Weights of a small GPT-style language model, trained from scratch on English Wikipedia: a variant of SOAP for these matrices.
Each number is 50 + 12 x the weight over its row's rms, rounded and kept within 0 to 99. Layers, rows and columns count from 0. The size before them is the row's rms in percent of the matrix's.

# up: layer 2 MLP up, 2048x384, rms 0.0899, rows 412-446, columns 0-63
# down: layer 2 MLP down (transposed), 2048x384, rms 0.0833, rows 412-446, columns 0-63
# gate: layer 2 MLP gate, 2048x384, rms 0.0896, rows 413-447, columns 0-63
up412 106:53 55 34 50 56 33 43 50 55 46 39 65 40 54 44 59 59 36 54 51 55 51 33 38 56 53 80 27 40 58 33 42 39 29 50 53 71 76 45 41 44 45 50 65 60 27 41 56 44 58 37 50 56 48 65 46 39 48 50 45 49 45 36 61
down412 105:51 47 56 42 55 45 40 32 31 58 41 62 55 50 46 71 48 54 45 56 59 58 74 39 68 37 56 39 47 66 49 49 55 51 42 32 50 65 41 38 56 74 54 47 53 39 55 51 47 61 45 30 45 40 53 57 40 59 53 36 52 48 43 53
gate413 097:78 61 38 55 37 55 55 60 47 56 59 45 25 52 55 39 49 51 59 37 44 51 50 58 54 40 41 58 38 46 40 37 76 49 68 43 67 56 65 27 45 60 11 17 41 59 48 49 62 36 38 40 52 56 53 50 60 73 42 51 79 53 40 65
up413 092:34 34 46 43 77 70 39 46 45 54 72 42 60 36 74 70 41 53 33 48 51 53 48 59 23 55 58 32 26 34 67 58 41 58 55 39 46 43 57 65 39 49 43 44 39 51 48 51 34 56 48 40 37 39 58 43 39 65 56 59 39 63 44 40
down413 096:34 43 64 44 49 60 51 34 55 62 43 83 53 43 44 66 58 49 33 43 62 46 49 65 58 62 26 34 84 51 60 40 48 52 28 50 45 75 54 60 65 43 65 65 36 45 70 50 40 53 62 28 50 65 40 44 48 43 72 24 37 39 50 47
gate414 095:55 62 55 59 50 42 60 62 57 64 56 55 49 73 44 39 37 53 64 35 47 39 43 26 35 67 31 55 53 36 50 25 39 37 38 11 49 34 48 44 56 43 46 66 51 62 35 43 60 63 50 50 75 39 67 62 46 61 33 48 34 60 59 50
up414 095:59 57 50 38 45 58 53 53 37 46 57 38 42 27 49 66 40 47 39 57 63 35 38 43 73 57 62 76 62 74 60 59 53 42 52 79 36 49 40 62 46 72 52 49 50 36 57 67 30 60 44 38 39 64 54 44 41 52 44 34 66 34 31 64
down414 099:56 24 35 68 55 42 42 75 63 47 67 51 70 71 43 51 44 73 70 35 49 50 60 54 41 32 48 44 38 62 66 49 74 49 47 44 76 50 63 76 62 39 50 50 40 52 59 32 63 45 50 57 64 53 37 76 33 56 48 57 49 48 66 42
gate415 085:45 48 29 59 59 68 52 50 78 46 76 56 39 36 60 46 41 38 54 56 63 70 49 45 34 74 57 68 53 49 56 60 60 57 55 59 40 44 61 57 69 38 44 47 49 50 44 47 50 43 39 46 54 30 49 50 69 36 68 55 57 54 39 57
up415 081:41 56 56 62 35 70 53 50 62 59 36 40 42 54 80 47 37 29 47 38 66 44 50 50 55 58 61 62 76 40 36 73 64 49 51 70 45 80 56 57 47 38 14 46 43 48 59 58 54 41 66 54 62 74 53 61 48 43 49 53 44 54 45 51
down415 089:54 42 45 63 49 29 37 56 73 48 65 34 53 48 44 42 32 74 43 44 48 31 61 57 37 57 58 63 31 38 46 50 40 36 73 40 39 64 36 45 44 57 34 44 58 51 43 27 56 50 42 41 61 47 54 86 40 66 80 57 63 64 37 53
gate416 088:57 44 52 54 40 52 70 35 31 42 33 55 47 61 58 48 63 52 63 53 47 68 52 35 66 72 57 66 49 54 48 65 54 54 46 51 54 43 59 58 58 55 40 57 57 35 48 31 31 58 48 78 59 49 37 54 52 51 46 55 45 59 73 57
up416 088:44 65 58 29 55 44 45 60 78 55 59 47 49 53 66 57 51 47 38 42 53 26 41 76 39 19 52 40 71 48 43 34 52 52 61 45 48 55 58 48 51 50 49 39 48 53 38 52 56 42 54 29 43 43 57 49 40 48 61 41 39 32 28 66
down416 092:46 61 53 36 53 64 62 47 75 40 47 45 54 47 64 64 49 44 67 51 38 47 34 23 39 67 45 41 56 42 40 44 50 65 36 37 35 49 45 42 41 46 37 62 58 51 69 45 52 49 35 42 53 72 48 44 73 38 69 76 68 28 49 50
gate417 101:68 42 55 49 52 21 46 29 55 47 22 63 47 65 30 41 47 40 37 68 50 44 66 52 43 64 70 66 44 65 50 52 55 37 26 52 66 52 44 63 75 53 61 46 26 59 68 61 56 54 46 68 43 65 55 51 41 43 67 44 32 65 37 52
up417 099:35 47 45 53 43 52 68 62 63 44 35 56 48 29 28 50 56 60 38 54 52 61 67 63 51 57 58 57 52 48 64 42 50 38 47 61 57 52 45 29 36 37 59 27 31 45 63 26 27 43 30 68 65 47 33 35 58 45 45 40 45 59 29 46
down417 097:49 60 66 48 70 23 64 21 54 53 37 65 49 44 52 75 54 48 25 54 50 42 43 51 57 55 65 50 55 61 43 42 65 45 52 54 54 41 35 51 67 47 63 35 52 42 58 57 63 59 49 54 46 31 48 58 65 33 37 66 58 58 56 60
gate418 088:55 45 32 46 39 43 38 60 38 39 66 42 74 50 56 34 50 68 39 52 42 45 51 19 46 33 68 41 40 58 73 56 62 36 57 23 38 51 52 31 44 70 37 50 45 34 45 46 26 81 45 58 56 25 43 53 48 25 42 39 65 61 47 56
up418 089:65 49 43 59 66 54 52 53 45 61 40 78 56 53 25 52 62 47 51 30 56 63 34 75 37 44 47 34 51 55 33 39 49 75 59 51 70 70 45 56 51 64 66 36 49 63 42 51 48 52 67 73 40 46 65 59 17 65 35 48 42 55 58 41
down418 092:53 41 21 59 29 48 28 60 46 49 29 38 60 64 58 61 42 50 47 50 57 68 39 30 45 44 64 47 55 52 57 42 61 43 43 46 42 46 43 39 42 56 46 38 38 74 57 73 49 55 50 77 53 44 42 46 59 37 53 61 55 51 23 54
gate419 094:52 45 62 40 53 48 68 42 64 51 63 58 52 58 53 43 46 26 49 46 40 37 55 45 52 50 36 62 48 67 40 42 84 53 48 34 53 52 68 63 53 51 40 32 47 35 54 70 30 37 59 52 46 29 59 37 39 58 50 57 44 62 49 70
up419 091:38 41 50 42 51 49 51 44 45 48 39 39 61 76 56 47 39 40 51 63 44 47 54 48 59 55 75 52 42 36 42 41 40 44 37 64 45 43 49 55 68 50 58 42 50 58 26 38 42 48 43 35 60 62 42 73 65 38 34 54 50 59 43 34
down419 089:49 54 58 48 54 53 65 20 39 43 36 47 41 40 55 63 71 58 47 36 79 47 31 64 52 59 64 36 58 41 46 45 39 37 51 57 44 49 41 43 60 49 54 50 62 68 43 69 51 51 67 38 51 66 42 47 61 49 30 53 17 39 42 40
gate420 097:66 49 32 50 46 61 51 43 51 48 38 32 31 52 45 54 35 52 49 19 71 62 29 36 62 39 32 59 49 48 60 43 53 46 38 69 58 55 52 48 73 53 48 60 61 78 67 57 63 26 68 47 47 51 65 58 56 53 67 43 57 50 66 52
up420 100:57 52 44 49 37 48 57 49 19 40 40 30 38 43 37 59 19 49 49 34 73 48 23 42 66 42 41 39 27 49 59 22 47 37 55 40 53 32 49 42 55 36 57 43 78 53 48 50 47 32 43 39 64 37 64 59 47 57 57 48 42 51 59 56
down420 096:27 51 57 54 47 60 68 36 71 47 42 42 54 42 32 39 55 42 45 66 29 56 49 39 64 49 39 56 28 53 48 46 52 48 36 40 55 54 61 88 47 55 40 45 50 53 47 59 49 52 56 61 57 65 43 26 60 48 41 80 37 46 50 57
gate421 102:34 28 53 57 42 60 51 63 39 59 45 53 43 63 42 45 47 50 52 62 35 56 17 51 36 59 60 63 53 52 36 41 57 58 51 45 56 25 51 63 75 73 48 75 58 33 69 57 49 65 60 47 39 21 45 32 57 45 60 56 60 40 75 50
up421 098:43 57 50 39 41 68 60 65 52 67 47 48 43 54 44 22 60 54 54 49 48 51 25 51 40 61 49 62 62 62 27 43 62 37 53 43 48 31 54 32 66 74 56 36 39 36 54 66 35 46 55 57 46 42 28 41 58 52 45 58 53 32 71 46
down421 104:59 67 64 52 58 62 37 53 32 71 47 56 47 46 55 34 66 58 67 47 39 61 46 20 26 49 48 46 47 51 45 46 52 31 60 68 74 50 63 43 61 40 44 60 56 62 56 69 58 54 54 35 55 34 46 51 60 48 55 52 56 37 48 57
gate422 086:76 70 43 60 49 59 63 55 51 44 39 49 58 29 62 54 44 31 41 59 53 48 16 46 44 45 68 60 45 71 59 44 46 58 33 69 33 47 30 49 52 49 48 40 76 60 36 36 42 38 48 49 40 58 38 53 58 58 44 55 48 51 56 78
up422 090:48 50 41 54 52 45 26 60 52 38 52 49 46 61 59 39 57 73 49 48 39 64 76 83 49 68 61 55 63 28 48 62 40 48 65 61 50 41 66 54 51 36 62 48 65 51 62 54 53 45 40 60 49 41 59 44 46 54 43 59 53 43 52 70
down422 089:52 61 56 47 64 83 25 57 53 42 61 44 48 48 33 54 66 60 36 47 56 54 38 46 62 46 42 51 56 45 40 46 51 50 48 56 57 64 56 58 56 48 39 51 36 33 67 44 56 59 46 27 74 57 41 85 63 51 83 41 40 37 42 29
gate423 103:41 51 56 40 63 29 66 60 48 40 54 41 27 67 25 34 57 47 47 40 53 49 44 57 29 32 55 55 53 50 32 60 47 52 53 41 23 35 26 69 76 47 80 70 49 40 49 33 41 54 36 51 43 58 60 68 43 60 40 45 40 47 47 58
up423 103:40 75 58 58 62 36 56 54 51 38 61 40 34 61 34 45 47 42 49 25 42 42 49 49 22 55 53 39 47 45 49 52 47 40 36 62 36 38 38 73 74 61 89 52 54 42 49 48 50 46 38 54 52 43 38 63 59 68 51 41 31 50 71 52
down423 107:69 49 55 51 60 40 41 46 38 44 62 54 63 56 43 41 56 53 42 40 52 65 58 52 54 53 57 40 51 27 46 47 38 49 44 57 47 42 45 60 48 40 56 51 64 64 69 64 56 45 33 47 61 58 37 57 51 44 50 57 49 40 32 40
gate424 106:63 62 65 53 59 56 57 50 44 39 37 86 70 52 41 58 44 74 59 50 42 20 52 46 53 54 28 43 33 73 52 59 64 28 57 48 49 46 53 36 43 61 67 57 58 40 51 54 48 43 37 63 45 76 42 42 33 45 61 63 33 58 52 26
up424 108:46 60 58 51 54 55 63 48 56 36 39 80 71 50 33 48 35 60 63 40 45 25 61 49 62 57 34 43 38 59 51 48 71 23 47 53 48 64 48 42 35 57 68 67 55 49 40 51 48 61 33 74 53 63 35 48 34 50 42 72 30 61 56 37
down424 109:24 62 38 30 63 58 36 61 48 52 44 57 66 58 44 45 35 68 84 61 62 37 72 38 39 32 37 55 33 75 60 45 60 45 32 42 51 42 14 27 48 60 40 45 40 57 45 55 31 39 45 53 44 32 44 45 54 28 44 57 47 46 41 64
gate425 130:52 48 45 37 42 58 61 43 48 39 59 50 41 49 37 70 30 67 50 46 38 42 32 48 57 67 53 57 45 51 38 65 43 66 32 55 40 41 60 65 58 40 48 58 50 28 52 45 44 50 52 56 35 37 29 68 48 59 62 60 31 50 55 59
up425 124:44 48 53 50 58 43 36 57 53 62 44 55 60 51 64 40 65 35 65 55 56 49 59 44 45 28 50 49 41 43 59 38 54 43 63 44 65 61 38 36 37 65 48 50 53 71 44 62 57 57 44 49 64 55 61 30 46 44 37 38 59 47 43 59
down425 111:49 47 49 60 42 55 70 67 51 50 57 31 53 47 35 49 46 48 48 51 23 39 42 48 60 64 48 59 41 50 53 64 27 57 57 40 30 54 84 53 61 44 47 30 68 67 40 50 58 54 50 70 62 33 54 52 69 45 45 41 61 40 50 33
gate426 099:27 50 61 37 30 81 52 66 63 42 48 42 34 58 47 51 51 27 44 49 59 58 51 35 27 47 60 29 35 72 59 60 61 53 44 77 43 53 46 53 43 42 50 51 58 58 53 55 50 46 38 52 61 41 60 43 48 72 43 35 66 31 56 51
up426 095:55 46 40 40 66 32 37 33 48 41 52 37 52 51 53 30 61 79 60 55 56 56 37 44 54 40 38 53 63 45 41 53 41 42 64 41 48 77 49 70 61 34 40 60 52 62 44 51 51 55 62 42 30 45 26 83 43 47 41 45 43 60 52 40
down426 094:34 47 42 68 47 38 61 55 60 73 54 60 41 41 50 52 71 43 44 49 47 54 60 54 72 56 71 29 10 39 66 48 72 46 71 46 47 57 46 29 35 57 64 22 66 45 51 63 55 35 70 50 55 53 63 54 28 49 48 37 48 42 47 61
gate427 108:40 44 54 50 53 43 47 66 47 43 52 54 43 78 43 42 32 33 59 61 54 61 46 57 43 69 74 54 49 04 47 40 21 50 43 63 71 50 70 41 43 49 46 38 60 25 75 60 69 54 51 37 46 41 35 38 59 39 34 54 54 62 49 53
up427 111:66 51 42 42 60 63 35 42 45 40 48 63 56 28 62 46 62 58 56 27 53 51 49 54 50 58 43 41 44 82 41 61 62 37 55 40 29 47 44 49 52 48 53 60 47 69 24 44 27 39 36 48 57 79 73 63 49 50 54 66 57 57 55 61
down427 104:24 53 33 62 56 52 56 45 56 62 55 54 52 58 51 67 68 66 36 39 42 34 66 50 48 26 48 45 47 63 54 68 50 43 46 58 36 48 40 62 58 65 57 47 49 75 55 53 56 42 64 38 72 50 58 57 58 46 49 44 37 38 59 47
gate428 097:44 56 52 69 43 51 57 52 35 65 59 42 63 66 48 52 64 48 49 38 63 51 52 31 64 19 32 65 49 54 53 63 62 71 32 34 41 59 49 33 58 34 18 47 15 57 56 39 50 48 43 46 61 53 57 61 69 31 62 47 69 58 32 55
up428 098:28 54 51 45 17 51 61 32 40 57 30 30 37 47 45 55 59 65 52 38 41 76 31 46 36 34 43 84 50 60 59 41 46 62 44 55 50 48 57 48 69 56 31 48 40 45 43 39 53 47 44 74 46 57 70 50 48 58 37 58 39 56 26 42
down428 102:57 31 57 23 45 62 26 53 69 60 35 58 36 40 55 55 45 60 50 46 63 65 30 55 47 65 49 42 63 48 43 46 59 31 73 58 38 67 46 39 40 62 31 74 73 37 63 55 53 30 46 43 58 60 41 42 43 43 53 66 46 56 43 68
gate429 085:36 61 54 51 36 60 70 39 60 40 62 64 54 52 77 30 50 28 70 63 40 51 55 44 44 51 51 47 58 39 51 54 52 60 68 60 39 45 29 53 40 35 47 53 64 70 46 31 56 37 56 38 49 58 40 29 54 48 62 63 47 73 64 54
up429 079:57 53 53 35 58 53 45 42 44 72 55 40 54 33 55 49 60 53 60 58 43 45 63 56 57 62 76 50 43 41 49 53 64 55 43 45 54 45 45 40 50 50 30 53 49 71 51 46 49 40 61 54 63 52 45 59 73 48 48 34 46 39 44 36
down429 084:56 52 50 54 57 50 49 36 54 19 47 67 60 53 23 51 57 33 55 45 26 40 33 62 39 48 59 57 52 51 53 61 49 64 75 61 49 28 40 54 68 39 46 56 55 32 55 38 62 43 57 34 38 48 68 65 32 55 44 38 55 47 49 50
gate430 111:61 40 57 48 35 55 55 59 20 43 48 29 43 32 61 71 67 51 56 49 76 52 40 46 48 48 65 31 42 33 57 57 71 52 34 34 54 45 33 43 47 58 49 63 38 54 33 36 46 47 45 59 60 45 47 40 60 61 74 54 59 44 81 59
up430 111:50 37 55 29 55 56 68 44 49 51 49 58 48 52 34 64 41 43 44 44 58 57 51 53 57 56 59 67 53 16 51 65 58 44 53 55 47 40 28 67 43 58 52 42 48 54 37 34 57 61 72 54 61 33 53 40 67 59 80 55 67 33 64 57
down430 107:54 46 56 41 55 74 68 66 57 41 50 57 68 48 47 50 52 37 21 51 46 44 63 56 41 66 63 44 51 29 52 43 44 49 56 64 64 59 46 58 44 63 39 70 45 56 40 40 56 59 59 43 60 23 63 50 82 65 77 58 61 46 56 39
gate431 090:38 55 53 53 43 63 48 42 69 55 38 50 60 44 63 53 51 57 44 54 43 68 57 67 53 56 62 46 26 45 50 61 46 58 61 52 57 51 50 40 53 45 46 48 66 41 50 62 48 42 56 50 75 54 42 53 48 69 35 66 48 62 39 56
up431 094:47 51 46 54 52 34 66 57 33 35 49 29 51 42 56 49 70 50 56 38 58 48 69 65 51 38 77 15 48 64 63 55 63 33 42 49 46 39 35 95 54 53 66 62 36 72 46 32 43 51 37 50 55 42 46 37 36 55 55 55 55 49 39 71
down431 098:47 61 49 48 73 44 40 57 59 60 71 54 45 77 39 57 49 37 65 47 57 52 66 47 44 42 47 63 66 65 58 46 48 25 77 41 41 59 42 65 71 41 49 43 50 37 44 40 45 42 42 55 30 36 44 66 44 47 62 62 47 33 44 31
gate432 094:57 49 44 55 67 55 49 39 66 59 69 57 57 24 44 30 35 44 52 41 40 42 54 41 57 52 48 53 44 61 58 43 40 42 61 57 54 54 66 42 53 53 53 52 68 52 55 51 36 53 65 54 53 65 43 63 51 22 61 54 63 47 49 45
up432 090:39 50 69 53 31 37 51 58 53 49 33 39 57 55 45 58 89 40 51 40 39 38 42 63 65 74 34 52 47 43 54 51 58 31 37 49 52 43 63 48 64 41 39 28 47 54 41 76 53 55 20 34 46 42 66 57 49 43 44 35 45 54 30 45
down432 092:58 57 63 44 33 40 49 59 41 36 49 53 50 64 48 59 55 44 63 40 57 61 66 65 48 53 49 45 52 37 39 55 52 50 46 58 24 48 37 49 34 51 48 48 69 65 51 44 52 54 41 54 71 38 77 30 52 64 43 62 58 64 39 61
gate433 090:64 63 58 67 62 58 42 66 30 56 54 32 54 63 38 38 64 60 47 54 40 64 55 32 60 57 47 63 59 55 68 49 65 69 49 64 51 62 72 35 39 34 67 51 44 59 57 57 46 41 68 27 43 54 63 49 47 62 36 70 61 44 34 57
up433 086:41 75 30 36 54 33 63 38 71 52 34 41 41 53 39 56 38 56 36 34 66 54 36 67 58 49 54 52 53 38 46 55 51 46 64 66 53 24 40 50 46 51 52 47 47 63 58 57 58 52 39 46 42 24 47 64 70 51 30 64 58 45 63 55
down433 094:50 70 66 51 74 65 52 55 47 46 45 39 44 47 61 48 56 27 42 52 94 47 54 22 58 30 58 59 53 45 50 44 33 37 48 36 46 48 69 66 44 76 45 51 56 68 52 51 61 46 39 54 46 36 40 46 71 35 31 47 47 47 57 65
gate434 085:55 64 47 63 72 55 28 52 58 54 31 37 52 52 53 47 37 61 63 46 44 62 57 49 38 59 55 54 60 53 45 37 47 39 56 58 51 35 17 41 55 66 59 65 62 57 55 60 57 30 31 31 45 44 35 30 79 63 38 63 40 38 56 33
up434 081:57 57 39 56 59 52 49 54 33 38 36 59 60 55 36 57 56 38 52 52 48 42 54 77 67 42 66 39 45 57 46 51 45 34 36 38 44 61 68 18 62 61 57 29 47 38 49 60 59 65 58 42 39 66 53 49 54 41 56 50 48 60 46 45
down434 088:39 49 58 37 57 36 59 30 58 69 32 31 45 49 40 46 49 49 49 54 49 52 59 62 27 46 49 53 53 63 55 73 52 61 37 66 46 63 54 56 51 63 47 67 51 40 42 28 53 49 58 62 43 47 52 52 48 60 34 32 38 54 61 72
gate435 100:48 41 57 40 54 52 46 59 53 50 58 42 48 51 52 54 41 28 27 61 47 68 54 47 38 53 50 44 66 44 46 65 48 36 51 57 88 58 57 63 45 49 66 63 44 36 44 46 53 70 62 69 49 51 51 29 58 38 52 53 47 59 75 46
up435 099:47 41 51 45 45 49 56 67 61 49 51 52 43 57 59 57 44 30 21 54 57 63 53 38 37 59 67 43 59 33 55 55 37 37 64 70 81 43 53 54 48 46 61 55 43 38 58 61 47 70 57 68 50 62 49 30 58 41 68 66 56 67 61 46
down435 101:56 41 24 51 53 51 60 60 51 34 49 42 54 53 35 40 53 56 25 32 65 28 34 39 23 52 51 66 61 50 49 72 58 28 54 52 57 34 69 60 60 56 62 47 42 48 48 48 57 38 42 46 50 55 61 31 34 52 61 58 56 59 68 34
gate436 102:61 43 43 50 35 46 22 39 59 73 40 40 53 19 45 61 67 35 72 71 48 53 52 66 50 46 32 12 43 29 56 46 38 43 59 51 42 30 41 61 47 65 63 38 59 63 55 51 72 60 69 60 46 39 59 48 49 44 52 47 59 36 31 26
up436 103:50 50 67 39 67 52 59 54 43 43 62 41 48 79 47 43 35 65 33 36 46 59 40 45 46 62 51 74 59 61 40 35 58 60 47 54 51 71 46 43 51 37 23 50 40 37 51 42 45 44 28 36 41 48 43 45 48 65 49 54 49 64 58 71
down436 104:53 73 54 48 46 72 57 54 47 46 74 43 57 43 48 46 35 75 38 40 55 52 49 43 41 60 46 57 56 51 54 62 49 54 54 63 49 53 65 46 62 55 44 28 56 46 61 36 44 29 40 59 65 50 56 41 45 40 62 65 55 63 70 50
gate437 083:65 69 57 68 50 49 64 56 56 38 52 50 44 60 37 63 56 58 36 55 62 47 44 56 43 65 50 67 52 45 63 31 54 32 47 58 58 46 38 60 52 48 70 63 36 50 45 65 28 53 35 36 40 38 54 56 30 67 41 58 55 68 53 66
up437 084:57 59 85 63 39 33 55 46 45 48 69 29 57 43 42 35 52 61 76 59 45 47 71 57 53 58 62 35 48 44 68 11 31 41 33 50 58 53 48 57 35 51 48 33 12 33 68 64 52 47 54 50 48 39 49 69 42 62 23 51 47 49 55 44
down437 089:67 60 33 59 43 62 49 69 63 55 55 61 53 52 59 39 82 76 56 63 55 33 50 58 43 50 85 55 63 39 58 70 25 38 54 50 43 39 36 47 66 70 57 53 57 30 38 66 27 41 59 49 41 56 47 49 09 52 58 52 42 82 51 57
gate438 096:49 39 54 27 47 51 70 51 51 52 70 54 41 46 65 48 34 56 41 69 17 52 51 46 50 49 36 56 39 52 55 43 37 60 63 31 39 34 57 69 26 42 61 69 42 64 42 44 43 44 57 66 41 43 42 60 80 33 37 46 44 47 64 46
up438 099:58 44 51 58 53 47 44 56 46 41 53 53 64 72 47 44 60 39 59 39 77 56 49 55 52 36 57 52 53 49 46 64 44 48 45 84 54 67 48 16 68 43 42 39 65 33 31 58 59 52 31 31 42 54 49 47 33 56 52 40 61 45 40 71
down438 102:52 47 40 43 40 40 62 54 47 57 30 47 45 52 44 58 47 56 35 37 33 61 36 49 71 62 45 62 35 51 59 55 42 43 48 65 60 64 64 64 31 55 42 52 38 63 55 66 60 38 57 75 51 64 74 50 36 52 57 45 43 64 57 53
gate439 106:62 58 67 58 24 51 33 46 54 32 64 41 45 62 40 37 34 52 26 39 59 51 70 29 55 48 56 64 74 47 41 54 59 60 37 71 25 65 48 64 56 53 41 53 52 47 43 43 68 33 63 42 56 62 37 47 51 62 55 82 61 64 47 38
up439 105:66 38 53 56 49 57 31 49 58 45 48 56 34 85 57 18 54 57 79 39 46 43 61 37 35 69 52 74 45 45 54 56 53 40 21 56 28 62 44 58 60 48 46 67 50 40 41 55 42 42 56 54 55 59 30 54 61 42 44 64 53 58 49 22
down439 104:45 24 55 58 52 50 54 45 59 64 48 50 69 69 57 44 56 36 73 24 57 57 41 47 37 41 66 61 61 52 52 54 51 43 33 59 66 48 41 33 52 49 67 61 51 56 50 53 64 34 58 53 39 48 48 50 45 34 49 83 61 56 47 41
gate440 088:58 37 78 41 45 41 55 41 42 65 52 37 30 57 64 27 34 30 69 54 44 61 65 42 46 56 55 60 34 45 45 42 71 54 52 52 51 25 67 73 40 62 56 27 68 49 40 30 32 54 45 50 28 30 49 38 42 54 61 41 68 69 61 55
up440 091:55 30 47 68 24 66 49 59 43 49 61 57 52 55 54 37 65 65 56 47 59 56 37 46 54 46 53 34 38 52 78 55 50 55 47 42 30 48 48 64 62 45 44 74 56 51 62 45 54 58 61 61 64 43 52 71 57 53 67 64 59 26 77 47
down440 091:45 55 45 55 52 27 72 77 44 56 58 68 54 58 54 29 70 35 53 58 44 56 39 44 59 34 35 67 58 40 47 35 44 61 59 61 44 34 39 62 58 58 64 51 56 47 38 31 64 52 43 48 49 51 53 46 39 53 47 49 47 42 47 82
gate441 112:42 29 57 59 38 45 57 52 50 60 42 28 49 49 63 57 41 44 49 39 43 51 56 52 39 51 48 50 38 45 29 45 49 40 47 57 55 43 49 35 79 83 58 62 50 61 46 54 42 69 56 65 54 34 61 64 62 41 39 53 50 58 59 42
up441 111:60 57 38 60 44 66 52 31 51 29 53 59 52 49 46 53 63 60 61 54 58 48 32 60 62 46 53 50 67 34 64 54 45 65 56 59 42 57 51 67 40 27 48 55 50 36 50 67 43 36 27 37 31 56 54 31 31 48 71 45 47 55 33 64
down441 107:53 45 40 48 54 19 60 50 51 44 51 61 38 24 68 46 56 52 63 63 58 35 55 53 59 64 48 48 68 38 47 61 34 63 61 39 58 63 45 81 63 61 55 59 51 41 59 62 41 56 64 37 40 54 67 63 54 53 56 38 58 57 49 64
gate442 097:59 32 58 43 49 52 47 45 51 44 61 48 39 53 70 76 56 54 52 54 50 64 63 46 60 69 43 47 32 56 56 59 56 44 58 62 72 62 49 58 44 60 42 43 54 39 55 37 75 45 70 37 24 45 54 52 60 51 70 66 32 48 57 61
up442 097:67 42 69 31 52 47 50 44 31 47 69 49 32 56 72 77 43 40 46 48 53 68 39 29 40 49 40 57 58 47 62 59 40 42 47 51 46 73 55 72 55 62 33 59 56 30 51 39 49 53 60 54 34 57 54 42 52 38 67 63 44 46 52 55
down442 105:50 63 58 41 50 50 46 35 43 48 47 56 52 44 33 45 38 57 37 67 45 54 55 40 65 47 32 58 48 49 62 37 58 56 36 51 48 53 48 49 40 55 51 52 38 71 52 47 33 65 67 50 57 65 49 78 53 43 51 44 52 54 68 51
gate443 113:45 72 45 58 62 33 59 49 39 25 48 28 40 67 40 47 57 42 33 27 71 52 80 60 54 41 57 42 46 43 62 40 46 45 57 51 92 74 48 65 33 48 58 47 72 42 39 28 41 48 46 58 27 56 43 40 48 57 58 40 48 17 37 30
up443 112:48 64 54 56 58 32 53 58 41 25 45 39 41 61 18 43 53 39 34 30 69 35 93 65 61 44 57 46 58 39 67 31 36 52 59 46 87 63 51 66 42 50 42 58 76 54 45 25 46 52 57 58 43 57 45 44 43 50 44 45 46 23 45 36
down443 112:44 56 32 47 39 61 33 74 38 81 41 40 59 38 40 56 45 60 41 54 61 42 60 64 53 64 33 55 50 73 58 57 48 55 46 63 74 52 59 39 57 44 40 68 32 61 44 71 72 67 48 38 30 40 66 60 25 66 51 55 31 26 50 57
gate444 089:72 48 50 48 38 40 41 53 44 43 52 46 58 68 63 34 55 44 68 52 41 43 61 35 47 58 53 19 47 65 57 40 44 32 43 53 44 42 87 57 41 53 57 46 41 44 75 46 57 31 39 46 33 51 51 59 45 45 55 54 48 48 28 40
up444 090:37 63 44 46 33 42 63 53 40 40 42 50 66 40 41 58 34 23 58 52 44 55 60 33 27 36 62 19 48 43 65 51 42 45 55 48 48 16 65 36 51 25 48 51 48 61 32 57 60 37 41 61 57 79 36 54 33 53 58 68 48 62 48 32
down444 089:61 69 43 67 61 69 46 72 48 40 33 60 59 40 44 59 71 29 46 71 20 57 57 46 53 44 41 40 73 51 55 47 58 38 59 52 57 43 59 36 72 61 43 44 57 51 45 52 62 67 44 49 39 50 46 49 37 29 32 67 52 51 53 41
gate445 119:55 37 39 63 45 73 46 47 53 47 44 66 38 65 50 33 47 55 58 73 67 56 45 39 56 56 55 69 45 43 47 36 50 68 53 47 56 31 57 58 64 59 51 32 67 60 54 42 46 37 59 59 63 57 59 69 50 40 73 49 72 33 47 29
up445 115:38 61 48 52 56 42 58 78 35 63 43 42 66 38 62 43 42 63 80 50 43 63 63 63 62 50 56 41 45 69 29 63 72 39 50 62 50 62 45 47 48 31 49 70 40 43 36 48 70 51 46 21 25 47 40 44 42 55 50 68 41 59 43 61
down445 107:41 41 36 39 73 41 64 51 62 48 52 53 49 60 58 54 34 48 48 38 61 47 47 44 26 28 65 34 07 40 34 40 56 73 55 49 65 62 52 36 30 43 32 57 50 59 52 69 41 49 50 50 41 52 34 52 66 44 45 47 47 67 60 55
gate446 099:41 40 69 56 49 41 15 48 52 56 62 51 53 67 41 43 57 52 51 61 29 70 39 41 55 62 31 79 49 52 57 65 57 31 46 34 46 39 55 28 47 69 45 50 63 50 56 58 59 42 43 56 51 45 54 63 68 69 47 23 55 53 43 60
up446 093:50 39 40 49 44 43 52 60 58 58 31 43 58 63 68 58 46 58 35 56 69 19 54 51 50 71 53 24 45 64 32 37 36 47 42 53 75 33 35 65 46 41 43 57 43 58 32 40 54 58 72 72 65 75 53 48 67 73 51 52 50 76 46 47
down446 095:48 64 42 54 54 30 67 40 48 56 44 56 47 63 52 63 47 40 47 56 69 54 59 60 73 42 57 38 72 60 53 37 45 66 52 55 76 71 33 58 44 58 52 72 26 47 76 42 67 42 39 46 27 48 36 48 56 36 43 37 61 67 62 36
gate447 106:35 62 59 63 38 56 64 45 54 53 67 71 54 66 48 33 40 41 45 69 49 53 36 35 24 53 52 50 57 46 55 57 64 49 50 53 34 24 51 72 36 47 77 38 52 60 51 22 53 35 68 47 54 39 40 46 60 35 48 53 56 30 46 69